config = dict(
    num_hidden_layers=9,
    hidden_size=96,
    num_attention_heads=3,
    num_key_value_heads=1,
    head_dim=32,
    intermediate_size=384,
    vocab_size=562,
    hidden_act='swiglu',
    norm='rmsnorm',
    norm_place='pre',
    norm_eps=1e-05,
    positions='learned+rope',
    rope_theta=10000.0,
    rope_fraction=0.75,
    qk_norm=True,
    attn_scale=0.177,
    bias='none',
    tie_word_embeddings=False,
    parallel_block=False,
    init='uniform',
    init_std_qkv=0.0555,
    init_std_o=0.0,
    init_std_up=0.0555,
    init_std_down=0.0,
    optimizer='muon_variant',
    learning_rate=0.0079,
    lr_mult_o=1.08,
    beta1=0.95,
    lr_head=0.00728,
    warmup_steps=118,
    schedule='wsd',
    decay_fraction=0.805,
    decay_shape='linear',
    final_lr_fraction=0.0,
    batch_tokens=[8192, 16384, 32768],
    max_seq_len=512,
    doc_mask=True,
    train_tokens=87560000,
    max_steps=5562,
    dataset='wikipedia_en',
)
Each number is 200 + 40 x the weight over its row's rms, rounded and kept within 0 to 999. Layers, rows and columns count from 0. The size before them is the row's rms in percent of the matrix's.

# layer 3 MLP down (transposed), 384x96, rms 0.041, rows 148-159, columns 0-95
100,157,169,125,280,198,143,233,173,204,149,237,256,204,164,243,252,235,255,257,170,280,197,149,222,300,194,194,201,244,208,235,232,194,173,205,112,240,168,250,230,230,183,269,247,233,191,231,214,253,209,246,215,195,183,195,206,224,292,191,208,163,151,233,163,170,137,196,191,270,194,173,178,172,209,143,188,232,153,219,189,171,184,239,237,218,218,131,152,225,174,242,199,217,131,252,179
109,161,216,210,255,266,203,210,160,211,257,144,179,215,148,194,160,160,193,249,126,213,245,163,207,208,253,194,273,176,218,258,280,220,176,171,122,90,243,203,225,226,263,193,178,202,146,171,184,192,203,183,192,190,185,252,209,231,183,208,206,149,169,197,196,205,199,197,197,249,264,213,218,241,194,231,198,220,152,198,159,173,222,284,129,166,265,273,162,187,161,154,242,177,199,87,221
102,170,147,253,241,233,161,270,220,167,210,216,210,213,144,252,203,177,161,177,127,163,216,196,198,245,229,235,238,227,191,214,105,180,209,196,253,143,175,142,146,210,251,130,221,206,111,176,208,161,223,197,150,205,184,150,181,232,169,181,222,291,156,217,249,179,179,208,239,223,162,214,189,133,232,243,168,196,282,233,163,162,228,216,273,168,190,158,161,181,184,165,103,255,242,209,227
097,186,204,218,221,159,148,218,149,181,239,192,250,200,235,174,149,175,158,202,166,204,170,217,141,149,188,269,241,191,147,274,196,98,127,208,189,237,151,196,202,243,140,177,165,191,148,65,169,192,144,184,160,136,219,225,196,217,237,167,199,204,194,157,292,209,151,194,287,179,186,153,219,120,232,118,164,217,191,178,176,171,202,216,204,239,164,226,206,190,221,189,170,195,183,226,238
102,225,203,132,163,239,195,254,168,178,214,219,186,204,248,226,207,143,246,177,153,184,215,119,100,203,140,135,195,176,222,228,223,197,247,207,228,191,187,200,215,149,224,162,152,308,202,223,187,141,157,135,258,125,225,201,183,195,180,227,128,166,211,203,203,168,167,189,259,193,325,246,237,170,150,248,257,147,217,215,175,152,213,214,216,167,136,191,256,194,203,177,216,187,166,215,177
097,191,194,181,223,272,270,112,174,207,188,209,248,229,216,274,187,198,229,184,261,209,225,189,248,209,162,200,230,184,250,230,214,173,169,203,155,238,151,246,252,162,190,292,124,249,232,180,146,247,187,211,265,182,191,136,279,196,158,251,148,245,205,240,156,237,194,241,169,248,133,233,222,184,193,277,218,114,215,228,228,236,251,196,191,247,263,220,217,186,200,180,199,207,224,182,133
109,160,203,158,225,144,207,271,192,115,254,150,216,222,168,221,211,192,177,204,184,163,166,219,254,162,172,178,153,197,211,201,130,180,194,140,160,223,218,209,215,199,238,212,149,183,212,249,175,187,210,211,224,159,180,285,269,154,190,115,172,191,165,246,167,91,213,235,218,259,183,242,178,293,210,214,168,281,211,178,215,224,164,128,193,171,210,180,216,246,241,192,175,292,139,150,180
097,196,256,225,122,231,187,157,222,233,192,126,165,172,243,166,240,185,188,133,219,236,206,209,175,241,250,180,211,231,183,302,180,270,202,169,219,113,189,155,242,272,190,237,201,214,245,218,186,199,188,187,143,234,212,205,278,240,153,184,234,218,175,281,275,238,147,154,197,138,208,189,235,168,235,242,191,234,272,181,231,267,136,195,153,185,199,147,153,197,210,152,240,165,199,179,235
110,240,237,191,237,178,166,167,222,239,131,244,125,225,185,205,140,225,206,200,189,144,241,196,248,184,186,224,265,240,244,274,208,234,137,214,178,186,172,169,175,186,226,253,180,220,220,291,188,186,171,230,276,193,136,209,197,173,233,182,219,223,138,174,234,295,226,206,187,207,236,156,205,154,203,192,301,209,142,213,225,242,227,282,218,171,210,193,241,171,168,188,262,188,235,234,85
098,240,236,235,244,235,166,203,201,214,197,259,247,195,167,170,228,188,136,195,203,105,249,212,221,154,216,162,142,281,179,205,176,246,146,178,173,211,174,168,234,156,263,140,217,205,244,152,135,218,233,185,240,177,239,250,186,203,236,182,156,163,149,210,240,200,118,155,259,186,180,171,234,216,143,238,214,157,145,224,187,238,204,252,203,180,188,190,235,153,230,158,184,216,147,319,118
106,201,184,118,207,228,171,197,233,142,252,199,204,188,115,184,206,216,169,244,234,186,163,247,216,125,189,226,182,173,163,163,154,172,231,257,109,183,203,185,108,115,231,167,172,208,173,169,198,221,184,216,200,170,231,231,269,178,214,149,243,218,226,206,189,258,194,209,191,221,153,239,193,242,178,199,213,202,151,253,274,296,220,131,251,225,182,114,208,187,159,206,213,220,266,176,117
087,206,266,231,166,160,191,191,244,135,140,121,187,161,209,207,183,199,191,192,169,237,194,214,205,142,164,162,243,200,245,214,223,226,261,192,189,177,191,163,274,202,183,168,116,118,208,236,258,167,215,167,184,201,176,249,208,137,103,146,142,181,239,206,247,208,213,139,143,160,266,200,205,188,232,229,275,240,253,161,183,201,245,158,167,198,133,293,218,207,199,128,185,188,187,231,211
# layer 3 MLP gate, 384x96, rms 0.175, rows 149-159, columns 0-95
102,231,167,219,202,263,195,171,192,228,207,94,232,259,190,127,156,170,130,252,102,196,215,115,196,232,133,125,239,250,180,252,262,164,265,218,168,155,202,185,196,153,241,152,193,246,199,162,217,169,222,164,170,212,196,250,225,209,167,198,161,146,209,242,220,158,181,187,181,139,179,199,240,246,175,170,170,264,139,222,118,167,208,202,243,150,210,177,181,182,223,171,154,193,187,187,245
106,144,169,219,196,208,186,227,212,257,250,210,297,192,290,261,194,241,200,211,230,174,219,155,202,263,242,234,181,185,309,274,235,142,200,233,244,230,227,120,203,259,222,138,175,211,168,189,170,153,140,235,181,280,116,159,163,265,217,197,182,190,178,201,205,183,199,213,261,177,212,218,271,161,241,213,234,204,200,177,215,251,194,223,257,180,238,190,227,197,235,213,260,137,201,220,222
098,179,192,129,208,112,230,173,225,162,177,250,182,174,182,156,276,196,241,184,222,226,167,189,162,269,259,215,246,172,186,160,151,206,167,146,195,246,177,170,187,251,284,164,181,132,149,218,127,206,161,169,237,247,175,161,225,246,218,202,171,126,210,160,274,145,235,254,223,179,208,230,238,160,245,172,217,162,145,210,180,178,166,213,207,250,212,143,197,220,132,233,197,281,234,138,222
098,152,216,220,276,211,139,190,272,245,218,173,205,221,154,173,167,185,141,200,174,198,163,206,142,191,154,135,240,202,202,251,172,182,219,243,231,164,111,187,144,146,194,132,215,203,194,270,201,184,160,227,179,205,170,173,185,200,166,212,230,224,131,163,225,163,171,247,197,213,100,188,176,182,147,143,130,225,138,197,245,135,113,189,157,194,173,195,173,122,261,212,189,175,136,166,202
087,243,138,148,234,245,318,244,193,156,176,237,237,174,199,194,174,186,178,202,172,193,196,175,257,202,153,195,197,227,276,183,240,225,204,183,182,132,239,191,214,230,224,200,262,187,221,199,230,166,220,185,222,301,261,176,168,186,267,213,161,198,267,278,190,221,173,276,249,167,164,175,217,174,181,174,256,266,125,214,194,222,242,207,220,204,210,105,181,167,125,191,217,224,155,261,177
108,226,240,255,185,239,211,179,262,267,230,245,180,202,210,55,184,173,200,152,268,160,213,230,214,224,170,206,199,254,207,174,223,199,231,225,190,159,205,138,185,239,206,221,209,252,131,145,264,282,195,196,178,220,169,159,127,176,189,260,193,227,183,189,224,145,165,271,267,173,179,179,180,199,205,179,154,144,165,228,163,125,152,190,231,255,229,205,237,136,215,276,224,195,206,170,209
097,217,173,178,158,126,183,215,194,194,182,322,225,302,218,98,244,206,226,208,207,136,181,221,170,218,195,171,229,181,251,192,235,153,232,200,159,210,194,141,174,265,210,182,191,154,291,207,236,187,177,198,174,186,232,177,208,196,290,119,167,217,263,156,197,176,238,219,178,274,221,237,154,171,191,201,225,153,218,217,221,221,217,187,245,258,225,156,198,233,257,165,205,277,175,234,149
106,211,185,106,198,148,206,224,183,273,191,190,232,221,187,188,72,261,174,170,190,214,205,182,223,242,244,233,244,220,192,289,230,293,213,202,241,228,180,189,194,294,207,194,183,259,157,216,206,197,250,266,241,175,129,260,212,267,139,241,241,167,211,112,179,197,191,170,214,241,212,170,160,213,213,196,211,203,209,234,293,193,184,182,195,179,218,182,260,205,213,177,185,194,235,131,172
097,212,223,250,204,171,161,165,220,196,180,236,209,145,170,176,259,205,120,111,205,210,194,264,228,173,183,188,212,175,193,209,201,226,185,181,195,174,149,122,242,172,205,172,248,318,173,140,223,156,257,159,89,180,197,175,273,246,222,204,220,186,223,220,229,170,207,207,228,188,203,232,235,152,185,149,240,162,147,152,229,204,189,165,208,209,247,198,292,246,237,313,181,218,194,163,176
105,181,205,222,239,169,261,201,224,229,254,150,195,198,211,188,135,198,231,301,222,265,228,165,216,214,175,153,148,250,197,148,284,172,187,158,235,193,243,179,251,216,188,182,172,241,187,172,198,192,182,177,189,235,161,156,190,192,180,255,137,195,257,216,234,167,303,170,220,105,159,281,157,183,190,231,189,173,111,124,283,184,163,239,208,212,200,242,181,206,200,219,212,190,234,169,270
094,195,194,177,147,210,232,257,172,174,209,194,188,181,152,171,174,255,141,205,208,187,149,210,206,220,252,148,226,193,147,170,207,159,249,247,192,204,164,277,265,66,146,128,132,180,224,217,187,203,231,199,245,243,243,234,231,195,167,185,163,177,226,298,242,176,228,221,208,222,221,200,250,157,206,218,212,299,240,164,156,216,142,182,230,238,118,210,213,222,217,216,114,183,203,223,234
# layer 3 MLP up, 384x96, rms 0.181, rows 149-159, columns 0-95
115,239,211,188,220,305,195,254,155,200,224,143,196,223,122,216,193,235,199,176,124,207,194,199,179,232,261,187,188,205,228,219,250,256,213,174,215,168,177,181,228,247,240,148,241,200,186,217,221,211,187,177,193,139,131,253,238,190,151,221,199,205,295,147,141,122,213,112,196,275,276,183,262,169,174,209,190,130,239,218,193,205,229,209,215,151,222,185,169,165,142,266,204,245,271,219,189
101,269,187,146,170,204,225,245,194,187,200,186,125,274,182,190,272,233,175,162,202,183,92,205,243,161,216,179,208,184,151,239,231,228,179,205,183,190,208,228,228,146,147,183,215,210,269,234,249,238,208,186,259,147,232,211,193,156,134,268,226,198,242,162,148,228,219,215,195,174,198,175,206,239,252,254,233,293,254,204,184,133,150,293,177,292,210,197,193,229,173,242,198,252,174,158,203
100,123,173,177,196,221,215,193,174,296,197,231,137,211,183,154,254,239,255,213,130,252,160,199,179,273,171,230,172,203,166,187,169,179,165,215,200,222,225,189,161,152,205,213,203,217,104,204,220,172,236,191,224,216,168,179,220,214,115,209,187,221,204,239,143,235,172,209,161,271,229,206,204,229,149,300,216,173,170,265,204,179,174,296,259,241,212,142,228,149,285,180,256,169,231,223,241
096,162,207,227,171,190,173,209,166,193,148,202,233,257,186,207,237,208,137,207,197,236,199,251,223,191,178,258,151,218,210,186,197,195,216,154,235,219,280,233,146,199,139,245,259,157,210,184,203,229,194,212,187,220,213,243,124,246,273,192,122,207,210,130,164,217,222,126,117,287,226,234,230,215,226,170,184,226,238,143,199,205,248,165,191,143,193,233,219,222,227,222,221,234,341,126,231
098,170,153,186,164,180,181,130,236,140,246,205,186,170,168,153,132,195,157,261,167,169,185,178,192,183,175,200,140,268,243,186,239,225,143,176,226,160,238,217,235,224,217,212,257,266,241,172,193,232,176,264,251,268,156,231,215,131,302,217,221,162,194,227,159,274,180,244,226,108,204,214,239,212,292,202,177,230,233,250,279,189,176,232,170,244,226,170,177,249,179,201,197,229,194,192,222
114,266,153,204,216,200,188,162,214,161,195,189,201,191,197,194,171,268,233,214,251,228,214,177,188,197,158,199,240,214,185,212,176,171,158,222,216,193,194,184,261,195,259,132,221,184,236,258,283,185,248,248,200,197,151,133,191,147,247,186,154,147,210,157,191,182,132,159,182,194,189,216,211,211,188,163,206,182,188,116,194,170,224,110,226,191,314,172,314,217,212,222,238,247,97,234,125
105,160,185,152,187,149,186,242,228,142,247,232,193,224,206,221,175,251,265,231,252,197,252,238,237,235,162,150,188,217,156,232,187,166,229,248,311,201,203,178,166,243,233,92,217,232,191,135,189,246,177,210,152,228,262,157,144,182,170,163,234,248,194,239,162,206,210,190,207,186,239,205,214,141,226,246,248,104,237,253,169,221,238,121,239,231,212,191,159,199,152,165,201,232,219,211,278
104,242,238,149,256,154,149,179,228,209,219,174,244,234,203,128,204,312,135,159,165,122,167,198,167,218,201,187,129,256,139,211,126,265,247,184,213,209,185,168,152,178,203,182,235,221,232,223,235,183,242,249,189,189,196,222,185,190,230,323,208,187,156,188,167,104,179,180,170,211,237,260,229,178,130,258,210,210,175,219,222,273,241,222,191,213,221,215,164,155,222,190,172,222,233,221,226
105,239,104,222,280,206,245,167,222,223,208,151,218,198,146,195,282,211,151,227,260,304,211,179,214,270,165,175,283,269,157,175,236,198,296,175,206,166,210,181,200,215,291,198,178,157,190,185,215,114,203,218,253,180,230,189,205,214,150,162,256,239,201,206,143,175,178,181,219,168,170,173,150,208,147,237,206,185,181,236,236,161,207,240,214,221,168,200,167,198,236,256,236,238,188,155,245
113,195,181,170,186,224,232,186,225,199,196,223,169,125,197,216,172,246,205,300,126,246,225,206,207,225,219,208,151,103,210,120,199,167,189,237,210,216,131,277,203,203,231,202,138,193,193,134,185,256,153,153,208,167,185,169,189,126,151,190,157,174,221,221,234,193,201,170,272,202,248,196,221,159,214,229,173,215,200,212,206,261,109,261,193,172,162,197,231,297,184,172,185,248,225,108,152
086,179,215,234,256,123,202,212,141,128,185,208,183,271,226,213,170,199,231,196,97,213,223,169,181,202,184,201,133,183,156,179,247,202,86,152,231,207,216,168,103,220,228,180,206,181,164,223,206,231,106,142,164,175,172,270,149,211,221,196,186,235,204,174,233,231,214,92,165,196,199,216,201,166,186,214,180,118,160,221,218,162,203,225,191,143,268,251,196,226,206,133,240,203,215,206,185